Part of a small language model's weights: vocabulary 717.
Each number is 128 + 24 x the weight over its row's rms, rounded and kept within 0 to 255. Layers, rows and columns count from 0. Numbers have three digits each. The size before them is the row's rms in percent of the matrix's.

# up: layer 9 MLP up, 512x128, rms 0.368, rows 377-429, columns 0-127
# down: layer 9 MLP down (transposed), 512x128, rms 0.355, rows 377-428, columns 0-127
up377 095:111131101123150142162121167089115106123133128106156138083113109125102135115126113120104156137175114136135138106100130173103147140136142116145121097117125157150148140147113099108127100145125152089084144158131123086153111147111139154100105167132153114210100128175101088108139131126124151161101166094065096114154110115126132110086129134138130147112137112125116118115119068102117134095158
down377 095:131120148150141090161118139129122131119113121113086119121089160122130112171120145109094105147102159132151125162140133151140115178135127143092160131152089109151107097139105099132114136169180146156097121112162170154142106105118111109124090136117127160126079130150129163132168139105094119099139185142138145112132131140146173151153131125145151166132157121063124139097162139145132083111107
up378 110:119129099182118142112106097108119122117134087134093145122123139101131159147146129125147103165091156126122093126170140105078087170148058104115156115136122106103115098084111100192096100113140117128125117118143135111113122142140127147105158157107110151140154137105165152097121148115160112093135130170121147145135155120159134124134126104151105151087179129147137160117094105134137094142110
down378 108:129095097139107129086100130052147119110153125138142129130118125165140141091125127105052131168095107142129123130088084099154114166160153110106095136163137172100108161147115122165122157136088143109114134146178159129139135156112117182129164094118125160091109118120127175093132126156133140152129101146133123124149130141126126168133140136140099119117145115127151137154111119133163109118111
up379 094:118146107167126170164160119117144068137162132122136181144135127138122130163155102157096069169146148115156107140094127150107129137123085139141105140101139143115102124120154075163148137119120102144114139115173094115120157080122101134148090111159164115105151146069122113101122120160111129136124100099117121124120167103097115129144080152127111119116130125143129104095141137138112157144163
down379 092:151099146108186140157135117117133161168121160148108100104090139121127062154155136125130088133112149126117120094122119127135098137122113106107116155149098127176132149093162162106139156117123125161144152139087091128138119124125135085111139152123139123173131146139125112167137108181127111145089157158131161126124168110092136090094139129080128151117123165149142089129127108146082123161119
up380 101:114111175122080106139134179173147107094140129125171085122113146112130101145175100146142128127127148105117118108140154121154145126089071126078104120146094164116155119147102117109119121129133160137126146122132144161181066150102123138135104173138128138152146090130124119097152117140156121107146138080114128125130122164112168159131080160089136089116126117103124136135129104112113104134134
down380 104:105123152158132133151143147088145107135138145115121097135084163107102156066127131142080131142118131150120147135125137155146159135116095124134173109097132144170145138131091108070117153105076131140131101105098115134095155138123130153115102139172122125139151125172108103145101124115078152139154099115147136117151087130129112137107147090074127112136163112136138134191114120164143106161120
up381 114:108148135113138110136135103135155143145140100075102121116156180104144105101123101123100126142164123144116161113132081148134163109097178169118159175131112146139105152127116145109127154166124137118128167116105116118162123132130115129120112091150118156135155105165102127161107146164073079070092105131141179128127143160155135128123150127123110086109137134148140094104115127097131113109167
down381 102:124120102145130120083120163125157145151121138183133113124154109138134104104119136126095167139145133111074123128125095120121188125138152149125120110107148094112131118132096115136122101105115138124120137144150164144106121154142123129162085152115122136135104087102160137123110137124127173135130118097115101125135096114104139111099119172136127121152143068108148046130185177154113077095119
up382 108:129114159117136109111103134132124092129188111127122126172087129128145158138160116125155121131147113140107098157124129148110128124137103167148103166119138121101151122138070121137157148141080091102150114157087130100143098076145137115176092119138142134135127164132116164138110162106134088137150141152095136123117091151159124185144153154112139149112145132125112149132096073135159124091176
down382 106:121131102103149136130136100135146165123102133135100098140159127123170096167107102134098108179148136122096134088101087168137101190162153099127145086115108131143135107100188154121124140124157128147122083134138117125144127119118134123074133131161115180134103140126147122137143119118093150152139160087153174147122152143150119115142096107144160133107108157109108157143150172109104119113099
up383 078:107111152160158094128144129128147157065099112122099126167115090114128165105118120124121124128099115130091156110132155137091151100123077130112151106118112179134130141170072135131104133090156097104144143098134160104129155170118151110128166148143119184142096150118132134134134105115142134098120133127143118114167097118137204151137094137102114090128136151120099114135126127105173132126125
down383 086:160106115115096126111149116160132088106118164097132129117098115132113195147127165170134103126121148137110161147158120125155093137115131130106114127133117107115136133172135131143139147139120147112084070155117088124069170122108139095094146161148101128093134132157129172121124141130117104176055135123137147119104128104103131149112157103116117146119135127143090132105170079100122144138110
up384 089:125125136082158135126153123125145117099134131133143117120062127145121114139129186105103120103182112102127177160122177117093123149109102108164125141125112137107139116128156124127068151129098136116139107134149140127141121180152104129136121149136089124124129095101122141163123127112112123149128129179055156166182131140124133125131122149151154135159157115162113139103153080148095121117096
down384 103:150154143120149133138113136113096127144106126108105129100132184125168112151136134127092151090152112109136146122146106138113115132107107133115158149154091146084126141172172063128132156116116147114112157136127171145122148198108122086123160134118131138140114152172156140138162092141144086115121097110130130087169108168131131084158105128116080111132102140122153136134157115147133178124136
up385 113:136146083137135206130127095121141111130101127115077144128123113169135146141120141163115107119137126107175161143124111111096165126116128134151133116108066125184137181145121122079098107113115163106112160208105135119128139147118113159129129117145148102118136120108127079133146145109086111133100134118140153123146143165099105086150106148117116122129110117109082114132148148140143140116122
down385 106:117080125156121098108090158125156173100161122154095124113108132110175117141117124111139099134140130076133127125094151148143165110101116170112123111182096128136118162172087125114104130150105107125121115159160166136104177119099129120122150132107143144122105164155181137112104150126098129119103138112141079139131128127128124139136148127115134131100157108080133125108099116081146167143075
up386 099:114152092097118122110154122150131152144120132105134128161124159151133130129066126153162112089135167140072174120138113099161118110145122132154119139151148138119118131127128172112202097130143174108130104109123110091118139090129108109151093153141144153136088067148146110103100109128133162119104100106145104105101142111148161123156139142129133122135141113109101167113076159130145127140169
down386 100:128152128119144141132141123121126130167178173132091120142110131131091125123161145116149096122160141156151110151094106157158137137128148141122154126173120095148085118140199120139157130087165140097078144151131112161145130153131064140159119153129081170138155155098109089124140139129120116098138113122146140149119106113138161151120102153146104108162135171140110126091125111109168136131162
up387 105:134111171087155092120098144070137132161114122152146137153158123113140067117146150169127173148147158143084100093131116122142155143152126166135148146093099148119160123124133144126116124146129137132148108097095160150131133117110139115114133099097143102113136135120123136114146155098138126146112174077086146144130141108177078119118126107123133089178158149123138140126125181121137116093167
down387 099:112101162152092154142109108122175107135104157084139137142126097149155118146145108155145153138146142145105129111170124120145140126091090062116124162117114106104117108139124150157119148107104185122078135182109133118096161159150131101133113153126132130147150166113106119124142166134141116148152169131115131110073126151158119151113111125062174135103128148135113124092150113157117113116140
up388 098:120072144133146117155132165109064117124119121106109143188135141091131122116120139121130185112140138147098153113122096119099112113156068161104131125124071135112179137110134102140119124184146188112098161144125126177146156136099131123141135145148141113128132102128149095125097111108119153111113156146088171122108130137144110122108133127157124145118074110140145147131116133141173123139110
down388 093:159133126105170105118138173140142116101103138127148092126090130118109121131212127078118122165126148115159130143103132152132059136101136109125165116143117128143086128118148099133117102108157110126114074130096088106143118126090153127147104085122149140146071145127088098116110082120110130107107123119142152076148151141108151143149120126109092111124133167143125137134122104153113128130142
up389 112:102111133138101124103125154135120149152138121135106112148164139135113129176101142114133092144121134145156115127106127136123104107126104123113107111080151133145084129178116147165172204131095132120126180124103119121132135131116151144125094159111125117145154109093172111100159049133120108095156141124113134117123096164145157117150112151135111118112158135118136079063147122152150129140098
down389 101:164103103117139110167116147098122182133114121088111132143159160128126139113104134079101124085168148161102116163136108128154129159102122143120093140130108120119150140124116103136121082106131104138147155132131146154098083104120118143132090111127104138113096150193084130149129124157160117136136151138128128136123123076144090101109140088136162113113092119101122164173142161175097148116147
up390 099:133137152112151138125120101147124129116102175094162098085085097108081144145121132106107133111119129133127160107121146126072136148152101171119120172098166128151099114094127136111145106136113142130103122132116138151103082116147134115127112169145148075139143106112118105159068125138137169090103152131119141059121174143149129133142136137141127177129146132163092131094124162134140133106144
down390 108:130132132154134140139139088132174127140132109144121120131130114132150094122163129109150153144110135096128158124135178148107154102110137148103141137082106085119158121121135130141116161137113141141096163093110161125134118165119116100086092137108143129074147103148152093137096139136120133113103144116153162130105175158124160147163143120161118162070171090147127148087142130153173064114132
up391 095:128138108134154139113096133134094094115132074098128147099106144174125119121161103158143120152122154149122124141111068123153108123080159108165132157116139132149097144170111146107095122137090135140123151137089157152120117178126118155120109064151116102093114090140144102135132121132112136106132131132138103182131141068128116186136162121116161160136122113134150134153142174126133151108131
down391 101:119144176143166138122115108140087115121115172154077149169100162139114110136153125138109102081103114168112118159150098163143152116165169144116141106103104135084160103098116113129113103115089124090137090135115167141092094133130144104161118130130110130108133110108096122141141101077132083143117145108101161156111135127135098077124158097136117106124135131147124157128161116172140121133114
up392 099:109110127161135132134142117086133135153149101149119119094197102142101131099143134135145129133134175103100108153103145169120121098138123158114121100118099116112094077148119120141172109166160096119121174122087129105133153137114114114116152130179106109119124121115077112150122133097117146114138136129143087163096117181104137140121135152113093088120121141144140162162128168178091101122110
down392 086:159148150138150135146133149096108160104134117127156116130132095141128171130125126167112119092087100122139127156128089149116113181127134126131125130158142119109153145090152163115117118118091128135141091139126126103145131145151106099122142122129184185205142176122176148079155081130126111102124130123122152112156140113160069093110100121096144126096121152138143129127122111142134139173123
up393 101:141178126118102124100109153113125124069106117129125130071143131107146149122174151087144124149088126102154132143133138155138121162134081117098139107134129122122125114157162102153131128112082140130149147130131122142123122091137110159188108122138160154140092122098066164090142107124131160096172112180108104136125114118148138168138096111116139117178099152128104089141125113146147137145114
down393 091:160115114143114141137107120119137155168130137118104059164097120127134114170145122090099126115106113148059145101121161124183109129123154156124148122107102121142110131090123176095175110129132139136111126133081125142105121123115127110121142121090150116111134140186150103161167112123123119119122127077127140134137174108120137072117108088130094172130102156115135129120129107128140085096115
up394 096:114119065107117127135087093145137122111158142148096118151124121166120152099147152136108154135136179144156102140124148113098114078137145142171102121145148164143100112139100104112156123120135133107133152118094108124099159119094132123158087088116129110102138111104141104118139141151130115160172111156131125114117155109127162165118119106170120099170153147126131160167128087076148102151075
down394 096:144095112112147122149161125102130129161122128104110130106149119150162122163099106076165119135123114154118111110137124126146108085141122128114113115103103101142114141100093124115142131100129144144116148130123173155119092104089141112115108139100114117132114182143173098080066121148159164107164112107146115176104143134125162121112122101127154160099133146122089125167189149107145114075113
up395 110:156134087161129067117129107104132112115154151184142126102155114108111114117090078136099089159160090096171099161139177150123115099106149141115125102109125123153133165094135105159142115131109164170108140134132105138130128146134148078093137126136145117113150088105132157086135111133106145149108133119143101147090133145099124122114157146135096129110129120169164092150157121132106094106134
down395 099:101135109129155083121127119124172130116170106171155122174115140127101145107094134121132123123135122138160102120139142140125084136151097124156158138152110129131128149090151130149130148099159123124122134167118115158155112145147072116037152139118123175134174160134102099171132087148135114144127116119153148110123137082132124156110129140168081113141118138110114083152109132125141127170103
up396 094:102142140163122098130131113138121085098136106107124139127129110162124178132157144175137115147135142105092156146132087097090135119131130134072178124096149124122128114130156105130142120071129074126106124183127104112121115135129132126111145136144108110152157157151120159100133120146117160167136117122169141147161165115139128137125104110163119145174128151095132150095098141112156051121102
down396 094:151115115100166153171137102138132125150166118172128109148140166157115100111124147127114119149117174189161105170125117117096091116131147102130124146166126133140087148174127096144114198139136160173130116149128192133113153155137120115154119125137103148115139143103102138135122103173124083098136101150128159126138109142129134112133145119104110146099157127159133132084155131107145157141099
up397 114:100093107110189098137157125142100083100144136139174112138136119133129147114140107149178119148106125098152127098111118108187100106134144154117113103154119146095110107096112144117135123143131138123142136136138125124123108153131155089143112103102157102156110119139181143086131145115162094130172113150127138142108142114171140140192109134132142136082164128162091103114067105156124117134138
down397 099:165132122118127145108153128128154139170128170140086105134148107146128146150136102122119097154147113086085171131151164157103148108165109154129110130152138062123096146140148094161127156077159132116138139123112128150122167110109122167073162136079129126136147131151167082115113131134123160135076118140167154136116118125090110106117164082113155130127151120142104121125101138132125102145134
up398 091:109091078150132128141105142154154102166139102140146103161128143134113107157123155118093107147121100098132146124166128104140091124119125125148186092165181121135164120172120145122147133164127129140113179073061133120098117109121122094144107145104129147112135085146123134116109140127137112146130106097125129121081137150110110155099129153141133111126142059164094120116137095119135143097131
down398 099:127087091122119140159114126099138085166141127134165112136177127155111122117116133095142143114094081099147133117142140141121108093108110162155167073148120128117108115115125119143125110106108130159159104153125156140146143123139091113137125073121145141136116111129062135136110103140125129161101108078144086101120125092129062115120132188130143130143104091127141093170123144137132112168120
up399 102:160112135127140114154085134131084123129124087119159149132117075114130124100120115075103091117121126139140100099160138109114174138176092140182101143142114137113141166156121122136120110117159148148114089125109190121140149084133116100131145163127123114169132117084121149136124117176161147147108151115132139128147118136105116132127079147135111120112163077151121133084149147109150166162136
down399 098:157096127130156067117149142129130168156132153117172135109145110144117113103131146088158168136143141163139105179140127146094106109111130120122107176150115115114139144120123141111155119115112111146158073130151109108127132131155156108099102154115098110131108169119119160105153154119097109114094128156093159141143166125080120128135109144150179128138153159167092162099159154120147127155165
up400 109:124151157158154157141163177113088128127147117122095131164089095167138104062140148154168154138148130136117108130095152110141078126119128167126118133113114105128152127166122121106147092125133151111094128165137138142118104132125146189112100145150067117135094133114145110069155153114124112140145146143143139144140116140150076123118105147120092113166086129129144134093131135118137134110092
down400 100:131115122178115111104180076151144124110080105149129119136127098114101104142127127113139123183112143152161148126157154104153109132121127144134124115135142139109128065110179132124118114126186103147127104096124091120165162129141134142142096126132129169132116118159138158083141117146115127111123069128110109108129138099129150203123129166176141125120148135109075141111114123139123147097137
up401 108:129149139147084146148081137116115110126121143139126127122120110149125133114168140140150129155122065101097122102139153149141093122181127148146104129151135135117107075139103116137079115163107149139101129100156134134088105120147098129124118109149129153151167134124059131166128151142156118129105101143130138113145097182164099151090122161195142124131082132126141163148117119136095156110136
down401 099:114122143124106159143099125106098141146152141154165140176164158089125175127133140113140109098110175116135105125100136152166096130139155122147134112103130109108174138137118103152128187137123124119148136143116156117138070172155088101141140139167183138139124133163089090104118108120104148120135125158106118124130087103119133113118106149140119154156118149149086082109175126152124108090130
up402 096:131107142096155136124122120149136093129105136127135139156157110150113124083141119161164108119102161137108154162093105064183146110112105148145127096128150105117132099138129156126118161142102118136113143099137131131133122145130170104059131097105113130138135101169139107134100151084106186156144149179142107100120121083121151130104104147125138111130148103137152159159137120082102160105110
down402 097:169107157160118107143134109155107111157144136121133093128106131109140146145113138129165147141129159112111157113119149147121100140162123153136116116134154125120135122116103096118100125149134063125166100099148138203178119141116143118110093081133097145120148155185160159112130150134095130117117144117103122152118123108135128124159153094127104114144082195080117094156128092118125162145112
up403 094:094118096166107139135114110127138128121109112100120147130136141120125142137136111148138129110106165108097152126097123124129115143114147115115149166127176149139161127138122116157094108138148054137128152177175130091100177136111124175141089141108151141137127097145164108151098149113120144099176118144163111117102122107082085112137117096173107150142186099143125097104153116138127168139141
down403 091:099152122107076098064110142114140114140122126134111109110139092112122119098104124096076151121144110157154106134155125124148105075119153177115104105109110150114141117155102112120135132123123129082121119159112162117170116124149134114111104094127134129147137174176147149154162132144148106144082135134166134130130116129081154165145130136082161112116081170147089158142139132107113101126143
up404 088:104094104083124147156144135176160152135146133123127128085166082155142078139199150152098138160100139151121108127159099168089088126107115104151151119126128150168122112113142142127139119108096168114119143085126118140139134114129137104099163135146114142101148091127135120099123125164111125092138158139178114113149115144147114122096122118146144118132138146158142176108080104162106119107125
down404 087:142124139122083112163120117144105130128135130142119095144155068101107134116122150129149159110145105105143123101098108142159122178143154154140132092163098138130134137166103088187128145137121111160118163121092081132113118162155125097145121120154129150104115151125124153136147096175121100156128104104093188143092167119127153159167108112081140131122158164097131099148134131142118138114152
up405 094:061124133136119078159130108088142107140113138122087105097129126126134145128115122103137162148144115128149126140153120133138093124123108138164155139163156149124146128068130131152107120125112092141138098090115144129154111104108069107123105078141169100099106155121180147133150167110159160113132138124105136144139158128119123144167175106173142116167131110152157118122107113156095093096110
down405 101:132070147134109090176105132122160098087142143132150107099117191166116168088107128153159104092129145134172132135107146131132127096164120160121148126128155126075113086112102126120109127101090113154113137100121113149145159121092146116117117121125133130172103143151140174124145123097145162092095130140125110155140095155123123145143110121132150172183144110115116127100131146119117110092144
up406 092:132133140103123146106135107114090108142167132181138112202104140139136116179168150141108122113153100146120117173122128176126139141149138129147076146145145140116083130166097147103136137152121133137140076110115128116157138140136161121126141084142116071083126139080174136113131166153128105122113159132123089172161106103102116123122150138122115119144115094152164117125117114148129098123131
down406 100:130170138095118119149153125139123130094148136167104126165134158136164106119131135106114079121138153136111151106073102165139106135130119119133119098170128156132164083143105119153160100152100087135145128142105136156138122148116101071100090117169089114122134170126145128141153111126110175201120158166124154130124144106102145145115129115119142143101158096099156109157132106130146106098134
up407 090:113164092178079132132116157113109124162145114092134112125114174191135132119137179183142117145119100141158133147130099132142086102137138087121176132129159110149138129111121113168120132121113152124081144169071124121131133103144088135162166117141143139135119121118154120122158099133141104120154112097130123114152155153147112144124103128148155102183105116155107119146075154117136125136131
down407 093:140069165138126126178122141148136128145104153136121135115157134086100111099105116060133177135091179124153124132135135142120124137172123138138128152153092115136129149162132120139090142134108112117102105115145132146147137136091101151129147100125133094132119139121101130172151103142060147108169164167111138089146074072128120149130106146131135107101121116131137123127162122116086160134124
up408 099:101177121136132180130127101112168135105119129115099101125135096123146104105128138128125165128129143089135112081110108120114168129132131135156132146185170178141090141151154135129105096127128071102147088128165118160116135117133175096128127133101141160153101122154132135082136126129156140134161140144124099075158116129126136139140136156136113104142108136073119100135117092083175125140156
down408 097:142127127110132085087129118109110144131143150143146066087126145150113136119134135098143090142138200143140060143120121148131051156114091142133125107110119091119102121129129128130118113120131099139135139177121139150153143106128125108145071109110107148117120179128112109150131151150114110150095172111149101144126113128152140116131124127062145127131119177101149085132140125098136145107135
up409 085:113163104150151138099134120098140116157123139124152134099126177125129111147139124114092121086163149170082105133150115135146167093148131130161154128113158131126128152085136141119082134120149143149190083145117159073147122106121130120150102161100141119144125080165170118117120140084177107132131118094100122122164106108139151151111118127120123145159131131108078114106158127083114121102139
down409 092:135129122147119141116127112121078167162139148135132136154132130080100150130142119161108129135159156168152128153150108123162103156130178114137079144143123124123105120169129115098167122154151128180137155137090147137107109099131101118115113168147101146127155146111124136111155125149100098105104127140072098143122151154106157134170177111158098157150100174071103092119134137128131140132155
up410 099:132121162177111134113104164139126118154139107100155112125113155174123130162115148109112101147152153121137146099132127128154143113161097142138109116123131162115096128134170147130135141139074132163188135154099130129120118142148110128112118137074155123096133082106100062098184105132113093092129133095113139130105113116144115155100125157117104143157152111124083103062131136146145119115118
down410 104:156092185189119079165136122147131153151113176102136118127131118129098144107138116099101087114136182118132141122117138162150121145164099148148104143137132125157141093127139083107136093154159133114139149112114091099135100113107164116140114133103122160123088091147134110073128134143123096137149115110085156150102121109101126108153163127074149137103143148124125079127144135100144114123124
up411 101:126144164124130149118140159129103166156150119132069135151152162124079181146124143118120146107154070096113101162134115126129117091113154072126130133172118163124097157118128135073132135097126135156175154133140117141152153126134151121125131107147180098163134141158168142133113114142108100104107130094101113105118109126178119125138123120116109115188113160142097097137127119116104116115141
down411 107:111108159131113126144167185141116105124154164102117122118124134125070141176144112161140098145129113083138101145148117125142099121109152138090124113165107142104132146128080173144099124113103138135121196109129136160105121144116127169132101141149163136101140141146146138089115124168106161115117141144129119096175135117111146111124165132130087137119160086111156129110112073094099109151151
up412 089:101084110117140145094123115120129111095130126093126109148109139138126118114106098147096146154140149151097107134123126119145132160101077130126116135161101170156163148149089085111100106136143148132118148079101125151141138132181173121106138116125122124129131171121144094129138105153082128083136115162162175171131134139130153145121125145125160127077110117109078132121166152161092103101088
down412 092:181104144114122125129148139153094158133118159133122173093163121136100105109170139141098101119170140096149124129147147127148117084122165118122138091098084123136160094135081114130148138124168138142114140129097089104086150114110110100103165127142121106115137117130098149179127124120082099127139144172117105137157142147101124107119123159163131088094111185128104136137147124103135088099136
up413 116:150084124177109141111082146139156108102109097121124117136148124103112087105138121129087149120132152153078144165133144104136109131119121148116127107130147103154107144123137105139112102107101156102095105172112157143111117155110141110124171157123116129122150126130114119139123169154205151138168111130186161167162138130125146137092128110088141125108183086157160124105111134100125134132153
down413 118:102097144126093140149114144124122149091152131135146107143155136118131157107125134120115144159140154112132107144121132091109094130128091082132090131112067115191104137106115142106131102146125127118139094090206151135113138091120135138143137112141141147163100068140148121115102122151146108161132121134087140123165086115162126140132164126135132161126129118149104156096068110139173104148106
up414 102:082140100153099150136108143153101080096167133141168112151137112131121124093153108138128120097100150094115115139115182135163145084101103095132157140133128121133144119140077122106161127101107136162121136150135169101148147116127114153193157133135120132115125106180170144148114151100113131119165118133154116134127121141084133147113131097102106111131165107186111102151114102132115156154152
down414 103:136154115145133147085112147141136169132118139127144145163173098127133160162108101122073182139101089136134137118162117139150149113094124111112083145118120126111147114093147147171132095156147160123086133125084090128128134125101134141154139118140176122125105157182132135120095145108163151122153123091159150106114132110125138139100141128139139162087146167138126087119076128147101139085111
up415 101:116139167153084094123152176118122136078113111102096126107125129127146123121158105095139148096128162110090123142124152159116146117153109124117169118138124158130133158132125172114130120128121124114146090135159089095093104084090155129101128101134128119096160132109101156118136135099095157072184090142126144144114174137124081151149114126095096101116150130142148130168130144129170108111105
down415 098:121132073116099109157128080111128129153141178112123144119143132133187135123116151125140125110157150131130129120113149123123119157161147140134108100143084135128083070091118077168118158117146147153132144134139099182114121125129114093137137096084153178155142139159094114157123086136129142156112134126119136136120099128154092104153111139147112177097127140149168148156159138140086135158122
up416 108:097129148182115158140161143131100147113129101116114122143110123153123108075142141140111093164151164136103112103164147154140149047157150109124112146126122118151148148130146152124142125168142093122130121117115128138104076125155108090060166142100111108114132166156121121127112163134125090116153141114124129122143149125098140138121103168128087116110139151147132126087131161112106065123108
down416 103:184156148163156131123135133125197163111152136105123142120140157141126116152147120121126148137111106158148110153097144176085113157139108132159118096126128099151116162132103137103121132146168162148135121109118133179178129115113112116128144113160163099161078134123136149088171160111123123139133148122141155091096161142125109165139138095108125124083097101143103152100136125160100149108157
up417 087:156108100099128092185127140114118154186132100128141115147139160115105179141114160151177112132121134116108109129146107119160137113093155109154133139123159122133145113106121131098098119126119112122186165092135137128118154126099116151180115134139143108110131112127151137118129103088115126170136151127131166140135120122106073164143149135163151130151138144173182107063150135152129157150103
down417 094:158102096106102102142135096122129159130131121097151170192128091124121108118140111143156078133136172085103120177130149120123139130168157124115102118087126168090130135117127105108105119116138116120098091130137124130148140147145136118049132126146102095108110142106151159115123108126132136126157141148105092074158111105120110152150126082162119107135112142154123110139166106146144109174109
up418 102:138111154144111115139179109146108109170116136191109151106100127122102143109143135148095144130087157113099090101138124076084156121113131147129153103188120125146120175148118134181111119093129145099141152104141139089125139133136140114149118149076140130141140176139105106139140137143121156171188117110100092122135139126077111164143141110130144126153116095133124142131127087124152130107115
down418 099:207159118141116129133140107176142113152140144122182144147185129149117115091121124140121136106111131113122129157167123122161143144138145110154122111147139148089131132152142147095101091155178094165085082099109138145150122161138145127126133167110149128134138168129095114180101150106176126130137121112107131097100132118138130112115078097127121094135139176133146115155093129138148117136129
up419 098:119094106121153132104125146150121122109146113120124114092107124141089131141128127147092160151137112141153104083166156114135113168150138156145117129079086109171099173102093148138129119142135161116161127136111159128110080172115133131111161143164123157155142104148105166113069127097135135107130176146119106138125137140082142132148107117122124149096132102166158114128137193106167154145126
down419 106:129124084108098130156081146128144146110099147143132110063098128082118114148154163122138113147112123088122154153138138136136128154126101109111096123141122098117137105211112117093171106096102148132145143129083125126144102133134148099111134126092074140095097123125123134132118130149106133097132105129105096115115131118083129134091151131139155135102146133129173087144147154125169086143171
up420 110:133161094115120118137112119136158174136150089136121091125115101125107117144194116150077120150107127145161155127118146123141133113083135091138131119143129103123077154125145134126114118112144148151161104100146099133090156139130081146112128118151169056091129169129122135101131126125138137114169128155116149115183144106130141106102129080136130119135128163144165135134164144176160160101137
down420 105:120146134142176067118155144112091136116073154173151117156187159104140138134132125085096114089104127131132132108139120089177106120137123129169107133119109167138164100141125104158120093157136168127155149138115142158109163140137156134124133174090131147110071110158116110137116098119146118113129130121121131118166153105150094158133101148091133128093112118134128143151158124156122096108122
up421 088:101142151114137136095155097122085131074158115122139107132138141129155167129139125080172143149078109159126150111125157129161133154125156096077106175101109143130123147161104140135114096127108119129144156160091134135115112107156085124131146116185117146188125134123102163115146138102131114128149114161170109117150117123127132091144132097143167128099130134106125165133135136171136098137179
down421 090:101126115085116161125158143107143146117139130102132186170108170118120164153145098145070118104094160166131124138123145131158117154112119102162142112125080113130118095145133153124166123107120156110126110132108130154141084119093133097091116133120108159123136137142122144192127107147158153141125153109109108126070097091082122168130141136161102094124125117135100167113160124138104135152142
up422 097:151110109170166116151120113086114145123112082111089108132127110134133130156152141172140120114136095122194121099115126117119112074156146135117090114118125139147123094147117122160116131101151168120131123131125088120134120145131167127191117156158125094150170110153142070153140132115145101095111135149135126088127129117158122094170128149097108146142122167106137114115082105100152156137095
down422 100:140150135129115150125156165122188121137145139146079117126140139103109154127171111100139109102143136142108136132156110166120073121131109137108110152145135166145121190068134101149141109082117120096087127152115095145114111112113146129112103168106117115153096167116113134137091141124165146124094104172121089123100127108176169162094140131121174143110135119116141121143114171146116125129117
up423 100:141122151141172060182121146128122149089114133124143135107112107143090128135092118108126153141158098093141130115119142125160112152129131153118105112137116131147143149141148158178096124124136166085146108150142137135148130128122149119133120125147137109138095128068132123104124085065131155103149116135143077127103106148141120159124087143168143130193125166116102068109152133121155146146132
down423 106:170135091109132143144150118127153133133106122141087151104143134129082153148138151155110157190067093108140117106150143110124149086141102121142150124122110113164147132107117148140101108132102097152110105145153172141146153134095155139136161117129138105088093121084134111112132144147160145126102123117132129128089116112096128140097160123126091093136160127112088092091104148167100102164080
up424 084:131140128150143118149079125160154123111102114122094124104152082101079141108129142149115150129146098105129112162154110119144134129117118121162093117078091140155152155149123150157089139160087083134115114115181119174146118139117131147162103151128148112172125121137111100151122099130101098103142092144147099070129137168084161110127149159109116119105149086169123128134129121138137126137170
down424 090:089116102137147139139148150125126071130117157101126166115123117196153110125157118150169113128141132092132082150161143136123125156111135140092116100092135126116166154148108127158122119141129105085138145145117099142111120156130134124095106121141078099085163142135132150115182105092088123150126123143141135138065165115151151112138159093096099135121103171114167138147142126099102127143143
up425 119:150116209086152177086151149130102149131149142089116150138134145101108135178137136123080143128142096133143105087106118107168128110133147169133081140119183139127136120087157135156106104145102107111126090130127133118124079177158126110105135110133158143139135138135108105121113121112173162159141141164092127123144126118149140109149160146138133168128111139124160129133125130110100109155102
down425 110:102111129162077164117132132106149137138143132103097126100103151124135127101137123103106125133079099130166118165133111119114136090121138108105102143147138126105114128157165062111114093161096086124152147120116119148166122152132126121099110054173168161132133140147149115162129145115162071164116140153155120097111122158118119128149148136146106115129103133124153134130082141161148154154159
up426 090:092080106147180122131117127146159140095110111134130147129147136079116137172120116128097080116116107108153135084122148121140138130131124115180120161075137109180111161070169122096158131119132134135108131100124132125143158067129170170095128127134101130154121154136102126139135157134113155181150142142156115132102104110136114120105151117103126111157105109077144144103134128133149159113130
down426 095:117142149101153097140131151111113107089154140141127113124127191161174135130113160145177161132145140102111090171119143095094141142156150135124131090116139121119125117140138152128090143174162139131118103148139145128116114154104121138158127154176138118137157147119117110180133112130118117125097125113118137111119114141063118108113132081103100119136115103146080095152173095195148132155132
up427 082:092123122105127131128121130139122134133116085089120110072123153138129146162198113124119137108098126121183121126137094112128136128136152138132086136141145085108130140142157150068140105138111102151115122121132106134134120158093154164073159089115147151161103143117120109114157110135127111090166138088115158135178094162149138174155142102141131127141121102132129145107140107130100133063107
down427 090:140146053140136112116122177154100176121084118123108098143137158100123109150131137098117139126122178161186122144147086124116111132137123124130120133145141142129117123150133097119119095104113095150152107113088183189101133151079099138146125108116105154128096176144122131132159100149144136078139137111139125139136160119153141159136125110144114141113130144111153094120143086117100109098156
up428 095:089119124168124189132114109127116122137134105163125140146135138073183153139159151109128199140131140119159166146126094102124128126119143168103070083125112109144145117084110152103156092149156115075102132153133136124145158111152094123143102144147153137099121136131136164146102086128103119112147118127102125163096128129104131127129135181124105122111147095120135153124147118089127133110152
down428 100:140131138121123125128137138100122090178111147102096141092116126154141140118132107135134175142108170119141131113108130129103118149081143136133131164105157081101100132168126190142126152118123137147153170127115145087116151097066108104082164144104135146117164157147117105137154095144125172164135124119116129124143139167081088138136144137078113098144127109151164136172111117139132107107115
up429 109:159114132136143118164104130109115104136124150160079116134109185121127121126086113156134132160121116166102158097145114132097160118187129194120145107112101129144158105117101117128105119109117127157136149142150082095099122130121159136099147141182153121153147139102074112128165148156106116121108153130102132129160151110100107116124166139139131142094115155152101120132189154123109096155115